{
  "n_layer": 9,
  "d_model": 512,
  "n_head": 4,
  "n_kv_head": 1,
  "head_dim": 128,
  "d_mlp": 1728,
  "vocab_size": 32000,
  "activation": "geglu",
  "norm": "rmsnorm",
  "norm_place": "pre",
  "norm_eps": 1e-06,
  "positions": "rope",
  "rope_base": 10000.0,
  "rope_fraction": 1.0,
  "qk_norm": false,
  "attn_scale": 0.0884,
  "bias": "none",
  "tie_embeddings": false,
  "parallel_block": false,
  "init": "normal",
  "init_std_qkv": 0.0192,
  "init_std_o": 0.00453,
  "init_std_up": 0.0192,
  "init_std_down": 0.00247,
  "optimizer": "adam_atan2",
  "lr": 0.000714,
  "beta1": 0.9,
  "beta2": 0.95,
  "weight_decay": 0.29,
  "lr_head": 0.005,
  "grad_clip": 1.0,
  "warmup_steps": 241,
  "schedule": "cos",
  "final_lr_fraction": 0.03,
  "batch_tokens": 65536,
  "seq_len": 512,
  "doc_mask": true,
  "train_tokens": 479800000,
  "steps": 7322,
  "dataset": "wikipedia_en"
}
Each number is 128 + 32 x the weight over its row's rms, rounded and kept within 0 to 255. Layers, rows and columns count from 0. Numbers have three digits each. The size before them is the row's rms in percent of the matrix's.

# layer 4 MLP down (transposed), 1728x512, rms 0.0377, rows 47-63, columns 256-383
092:107129100102097154145127145113136133119110114148169067156103060147154137100135144089134100102141137163167112108132199104098163115141125207154184169178096117129125187114110154128069113113190078128116191136120066139111186154141145137115136038127137079105158169123168135134103114096121153106146137103143188119167044062135121088161083137162148117128147063088121184103183109097093140143198
097:149180152191143178134069085156156093151072138152151137124124090124102147115108094117101073146094154182171145154124135144128087137117160132168144152202123169117138110153129158131081179097065111146030111156113142168162129179143123130112092040124111150103084113099173133142136103096131099116130132125101184057105090100167134147144118158059108144118080129123081189138174106166129205187106
098:135126101166080091154121176129140186168181098110122151126109142118151138197152159134127167102113102182096141060137123122155112129081060104119139109153061103178089101118119100177106097082074132114106120167146126161117110119140146132070103156072176123132128128165159131108131080108067165130144081246126107148145145154152127125132142150137077147125131125147180156132157111095073126102153
110:116102100057079107129129172133085135106049121116128108148142126115086073060100122039143110071141118165134123126118074131072138149104110109199097118113170150156089138140140099132156075138151147127159146131088114118118132134123107159135145103118142110097149118168177160124140132103150181143136159088072173134135126136133142113138127172120101114155113156152150156096123094087142144124185
101:161108178110071162180165100107098202070108164193138127112114139145138126098114068129117155101112121113136104155160130074126137127049117103141155148117128113097108102163145161224161158124131157099137172093125176138119098140167144110052153137151102116127112063131150129155189047104059130156110113149126139119100115138206127116134115121139151078130090144107109105132113095148150144137166
111:071149160174155127160158109095183130166137047116144162117135140129166127137099167089108028093105128112113150116123104161066153118166125125076134243085102102143180135183105103090060173120133114125075111107159161126128106144133159097093114164096118108141076113124146123146052098146086057142148125137108126134122145104164132140091048122160124107141173126104125146169129118101168173132113
095:131039113118064147096148159125190122174110129107121133087195172095136127134136112055081118164100090112118127116141110148160160090099103132117138083133110163183120172145164153176140113136043150117144100130140084185118116155129129086075116136137127164133159111087101143062120193077101122123137142101078105092187118140122145170103130159168157134106121128139073107149104109105141047071097
099:081092100142111064096123131144163110036086107093171105036150146115148116121117072100117144097150147087140131138139097142151150079079082127143112075124133144101129111150076076120126135092119125093214120155159112143178101148115119128129141186105146128149169107134085125140110090164106153148110086133140091091177156096102162084130094168146123065138077099174131127132163097134115153139156
098:203130124157204133144131141118160088097114124171151071108111114124166135135130111092153136095146157166140133171162132060137111107099128210145082102151115127072079121135110135143141080051167115163112083169107096122102074112142125155154053089099131082135106116154122144179144130126129122133089136167152099089083104095123161088133126131102141111140148084144114112081178150145128110137180
111:166120082149077110163124088135163142104107137079142085123113160136166175170147122127131217159140157179131103107130146185144111157210137093114090108101186150117135168158125123132147091213176109160124121110154067121131079125172176176122099134120120127143170139155110099118134034103098182133141134048110080113124085156131150135116153163144117114099139117174160128124119119113149158120123
100:072168125087124096163084086065128073073131153150146134138120167119160155140138111113145133067134069140093126109096059085145164165075038184148099090124143100094182116123057173119111129100066164108098072156120090118127088153131164117134127133141142091099153125134161149143133109137058169149191085164143136156182153160116107135141161149116136205187117094143155129139135135146056129164151
097:128060129101133122158175116149169121096157093112154114120133125106156119115138095129003093192168099199127142174138168111135102084166112188142229105150168092094102082117097155154123107133164172136073168138155148118113159146090168105179109181136130174107112110098158125200134135123169136166116128137138111096098137112154092153130144122163144148070104138141111113112187129068096126145183
108:125082146185111131102173137113034171111141163149220136136149146177140105127132176144195101119109135153163082124089135104144183131091120100106146132105103144120175118136143104123048056180110191188136153166122146135112180097036107088099107096111100110173140170123147134092170116069161132144102126114144137122149141137072110149103125156193121119117161114149081121110153145117170145110139
086:104113151155090142030128097101182114144158129120124164199216164161183099130103118140076200075152072173062121112127125141160121102152094166100105061145115139149126127116117143144121115104165120143120184125093111066096133152108146129140209139089137112097131143113091122120073079074163163108112134090123173156158183132150165136170117109127181156101107108200069112114170151163095133107103
096:099214133079188117138106193118097113111165179151076124134101079087169118164133114124127136068145122165106127117182110091145117161187172106122082167057126103120100119123141070128163157157142159170156166088088110092121043114147155081129116115116066132115095110151176108149134146075124156154107120108078136230167132137140082092178107138166085129121110151065122153090145090148142110091112
104:160167183102089155129150084136108142115134174085130108137000166153067108111141139100108151149201095113174114137128088115123159128121096158153120116147112141116192076139117102117094161168151120149109147138159189077146142085092109133135168114126130155131104166067129105110178118141150137135107168115165133162148162098070166143071160136090142069105122140167185102165106131146214107147155
103:144142095104116085120140124115137145172130099057102149115100140131166118138106149139133102148150107136116051105085142083109107077183102111134144100095114182136136151086091124172156097096094139117147140109149147180100148111158110090131181102124144145126158149160112117140149123113100119159142092136151123115132103112104169152087151114140101125082099134095173137108131150077081117117122
# layer 4 MLP gate, 1728x512, rms 0.0391, rows 48-64, columns 256-383
100:108112191113147134115128158096089106102123161109220156140098188132099134142150094111176112185126149139149145120097090109167067116167131061151150122155129121129126045158158166172097132172088098132098140139115151110161157175167082104131091124123126174143112191134112208156098094107093148107071136147128122101098174129133136145145120188152131086129091186100149137075133131142142137099171
099:120118130158163108055153173129123116143109120176125131101145140122083173075164143119129102081113099103111150140084099164134115139079115179151170114126143114127146124173134087152111142128081179170114082118101120119144122109173082131192115097144121084130104136133096162159138138193146097070110079058133078108146097161111087125116129083213196086121136221148103117126032155196103071147137
104:110091135130099169150151155114152145130087161138084103093131167156132142112186156108138104082113132120049104106108151130111123140145108117165127105173149117182078104143159131203165057157108140102108133031130139151147080148153129184186146131154114154126129132158162166166126092108155122110139084136136109137179116114155118172163122162122155126090090162120117152138145124121122124177165
097:100125157149124173169129117116079139117122158140164102140158112234099160136121091076089122086148078079176159144122095162094090097137147179180156124146152099124131097185173154132091150130163152116109149098046135149109124067136086086106121134170154141095098140132110109113126095103073171136154121181156084129136141111161090123110142133152144125146150194123086112088134133156186142123064
115:134060149114133104090113112059174152135121112134193184075114127129149195120095174144121079137142101084116135072075057166123153125138112138112143095089105116116105101087178089135137149155104124160194091105160052108140136163121171135132120146131122062111103069111115133089099156145094069132105092087101065088156114078156124137095063143132125083133148136129158141151162104125178135171128
095:112141183082123173119124172128145067109053140133138107082134115135157172182133094061097187203170153103174082157173041092128115143121169148150095108114132118151096098096143132153162149137182107150151088153093122137141133168132114119156147088065102076130141111090107203106134132170111141131098136099104124058177100111135150208116158133208167179131154073111130167148104147121139093181114
097:148158201139074107110075138179105113157097135111116155084069134167107165163160079111169165158109148149098137061088114119161170087082119120158157178153168120071151108176050148105145093195124151150156136146088066153135096160103088117128115202077108136151144091125142112174121144093109137148163087160141048121194149138120122201136110178108142094087110183127120165129229108139134112144135
099:107109068144162127131140132153106121142108110127114133119130071179171166163109117157129146123126097100163115146100141116161100118082051126184075124173103069061049128138118138131151106136155141179092141208054129163109117134140108196142152114121068119094125169168099145138117142139115179131083102121114112152135143115097178145121065128107144119093088106076108155169170041195118096092165
106:134107069136126124161120128205148178092131170169151123077182110111150150196174113090111168083134100138077144164178104132154128136164144140182159076115162133157137123138082106147172107097167103139143120110146113105147102099210074125083094179174140095141179148175174102137155109106128128074131150090100134165133080106103126148144145128161179119152107157152035159183158135168127084113110
100:193094190161113161108197149125145117091139108146088125143173087098095167137108084130141166086089130166131145090116115170084157134164125136078169057117126126095125127089108070177159101179158078134161128129090117110119114150175077079133145131111064199151103076121131095131165118087076153127110183137121102152148152109158104106166119145144121144132118136121163092120101145127051101074130
102:162095148116135102081137115164161110137063182092166090084109160068144148142132111154161170138148096096087098096081086114127090170152166160108159110121108142128130067135160129172111129078108066166148145131139149102075118163096145078161139206163141144072143080125120168154115216022091153148186119151106024135119067111090061102117141130111099111164132149168127112151160085155134083176090
103:159128135161104160151152115118138076117123130182104109077112071076122181148101077115080124160103051101091130128078152181116199130158130079143126124153157112125099108130175138196184119161132097144152120111103147117133099168255135133154088134138133084119114089132073129136143146107103163138154098136139092159125153104092145117122110150198139117045058144066109109152182109103125131113195
089:099131107145115118111175188145161104199139069048086160115117138120166064110110125152190104100108124119140109163175170176117135079099103153144094130135121121162142115165138136137106138118125140111082132107126136069131077104141103146094150157128100180150084117106061148132106144072152141123100134087132152118106159145184129108149127132131124172168106136098174147109108112180135126157104
094:202157143123119108148231106150096159125096139126127105054142148155099141154115145124125107137158076110124074131124122085141095097073114138140158089191155069113143114162093153153173127144159110149146156190106149148184143131139107203098089114132133086127128110172125097147167075160151144148193167100139079079133146180113152112124095154128158140085132160153141104131171110165119129122089
102:093084126111161169147104107125016101110162131105138130107090118132137147125176097089058157156184097024100101151174141163144088096093110134167109135220166151133119098146164078112089042129105169126153118149136134204132169153108118103156106110164096092072164173130140137149084122174162099146108040043112066056160103175175146196089051190142145040144189127099094100133140122166159091174121
093:117124104110076109139119095200071100132122145141126099140105101135129185148145121141112157137175094148090168101151120134139096097120134074162112111169160171121180148087182097138107167130121112121118141121100107172153124132130124082137128113144128125147125164126128133109138125147109103136188104151181087136151106142132116145152112142133141105054114159142153143158113173133053059087144
098:086138124152059124169176119136092080169131167157157082139142130140083170153138159096069110200175116056109171117129150094144118092139150108114171137128130093136194115129170145176138126094079167175119188100101114127141094126120121152131123118131123050094157150089095117135087145128110153177094144089112133154166110077122162137115147143180096092126119161083107082131167137135117129138198
# layer 4 MLP up, 1728x512, rms 0.041, rows 48-64, columns 256-383
096:128119098145113111149134210086099138104123155152158148070178157162147127138195156135135089120130120137129072127145108067093097060169102156132105106085118134114157070093111145176174118124175158114102103156106157138053134106157098136117202154133156115090083075110100164127148124131124183097099147075156089157142163130105130112110103119188146104149165138219155136115116068123078102092138
098:152128160109150161129163115097129166178122084117090114098147183150158148138102197103087093151117164117175119116145128131085156092114158126071115138113163122147115085157105133122136153165161080048126112136094154095117100137130145081141116085074085160136110088147150147125143164158154050122095108084168104083092129154142144115059081082167142141084141179158100052094130111135130086118154
115:138154138142145124140131028171124108136151090095111068175124074142121123064117159144123133167110101083147134084156102154148176094105194129160128136113150159107156150155094180110112130112214134111104046127085113096117154132184040145097123109052130106149167170118168097133124138142117145149081160042130088130157129150137145098088102105095075112163111101143116123082122131127138116172132
097:178128143142116135190150093073136161123092132140114160112103154083150142126132110149171196133113162151101106088141125105120164085088128167128139175136147145156123088102160085172167098092140124157173154131177129153117134156193184123149158125108109078149111080140126164173162111119136059168128120105132144186146147112101125140113151121170201132102097105123131152132104117124131064144154
112:119137139136184158141068128094133090086072128128119092103125115106102204104107157222132105121097102139208120120154147121132047135101107110140124124159130069100085132092079140085136139098100164127077116184138102092144123162109120160127119153132180153070148174099106123068109164137125125107117127146112124091115125107071090152115123088098072147098121089143162114112137094113169155153119
093:134141066107152039189099104127093147143142168156187135103143115136143139138133130177125113063160157163152175100161124104087128170171126174091115153194098073125086157137122126143129106109135107154120145160113119160148164058171085183116086170188140114077141102192149118073081137155152099071131121073118129102091156077180116170194128129125037123099115135132193070159084117135071182133140
099:120123096108114125140120100130133171110109146178095113059124141151179112149087118179069162082140093085166120186171138131153117103112106181104084089177116127115127109139104101123165139144132067086143104128161157153138161091123151122109154081138161172120122103114103090125156149160127025113102170113166141079192079149144143132127178119144188116132070057165144071119046100055138166157056
094:096109141076074116127149134138145132142133141038102155158105137122088152077124108086167115115142081147080122046066157189118126124112146086089137143142110121170174115169153186116156139138094102063160143083202162102142149153119181154114197108053163141147129180116135149132080143136092141193111119183116120097102116162070128178107185137101147135173086178092162151117109153152189114117095
110:132157102178109133106068122087144085183154105178084114152171063087102084110105150155119153163132109174126112166160121140071072158148127083126159147088207119176151121180094121173134103102084105184084099117121153184127099116093202086133088154164149080079140129133089184118126168120177161106168102090167121091114133138154156076094132120129073089146110099144111140103084151098089115131119
099:201082095140160113150084164188118131090095149165125076117122157143141110154106148139147120146108097154151144148145141157099122112174134106150145099121093169125074093149091075080117170183089111126153152168067126108128092173164145059133176110096122124095107126095113102103182173128128155139171133141084139101083125157090076124118113065173089135061188141106148102146061125123093120084102
094:104139127145141197175080152110160100128104108087125146177110138114116130066100142137176139192114091106175126057133160144140065182144148142108146106040141167134124099145182102098125125209142119070148107129156096166095119121099083177136125163155058092131142089167141127101160127142073089158116105125099112118145098047174162116125110131140118163168106153112113138149060190116072102183131
113:123133087110076131138131117148124175155112136105170104170196174132156090117155145104210090141076187127158159130145089056133099125105131181162127108087086129102164179133123160096086168151171162164180135107142099146090178153067093130107137181143073146137143167174149093128095110130181147130153200078120166142108117135153140084095099125177106111168203111182158153107078151145132116140061
086:165149116134146121206139134114113143165116171108128115036062115109118147118116115114161109158088174073168170181137086140180088116157146087137153129126156163135085144137144137108147159164080110102132109113114140145123059115158123141083094093142122109145116116088150156124149163188123048132099132175093093105108068149124089141097141142153148113133074133031172145157128130126178108159178
093:184165090112137107107162159133121064150147120136146092117092105135112125140139092088120142146165125126148122148192120050117100147110122119107157122187146103128174127142070182113167159151186171117155147154143135073117098132186097183068079150119131156058084111130143057124191126097169158225154127142147165163104155161083070082129070123121132147119116122137155077142103074138122141102150
106:126171113167139076089111087131151080187131082161165136068162116132115101107137145096090175106085119137154121113159085104084129155131135099067124139092160163158108172169132148140125064068172153089177209092122130109139119128205168139152089136179114147096121131177055129141145140090099120090079126061146098111118083117123126109133162083149159116124130114181154107101123133143047068112122
106:101131124132145142176120146134173170143129103080117155124207193120150104123093183140113096125133133129100161125113142072147098109107176142195140127126071115104142113168093054114108071125168133188109111081139110185065102154071139112128150132130095150142156078157079123139095170130137121179169164117113135110175107134115166078039113124169150106116093096173088066134111143116079120185169
094:097119192115097139138134108141151157123140097093116190116103110118120119153181073160110087220124095143151133121086134108200150118144112091052148153127148122079126106133129096159102129134136080136079186111101146097145084101173090138084146145097086120180124178127217109153113108113169137123134081144114131092112153116144121186146130177116137165050113122140112088141168161144111109068125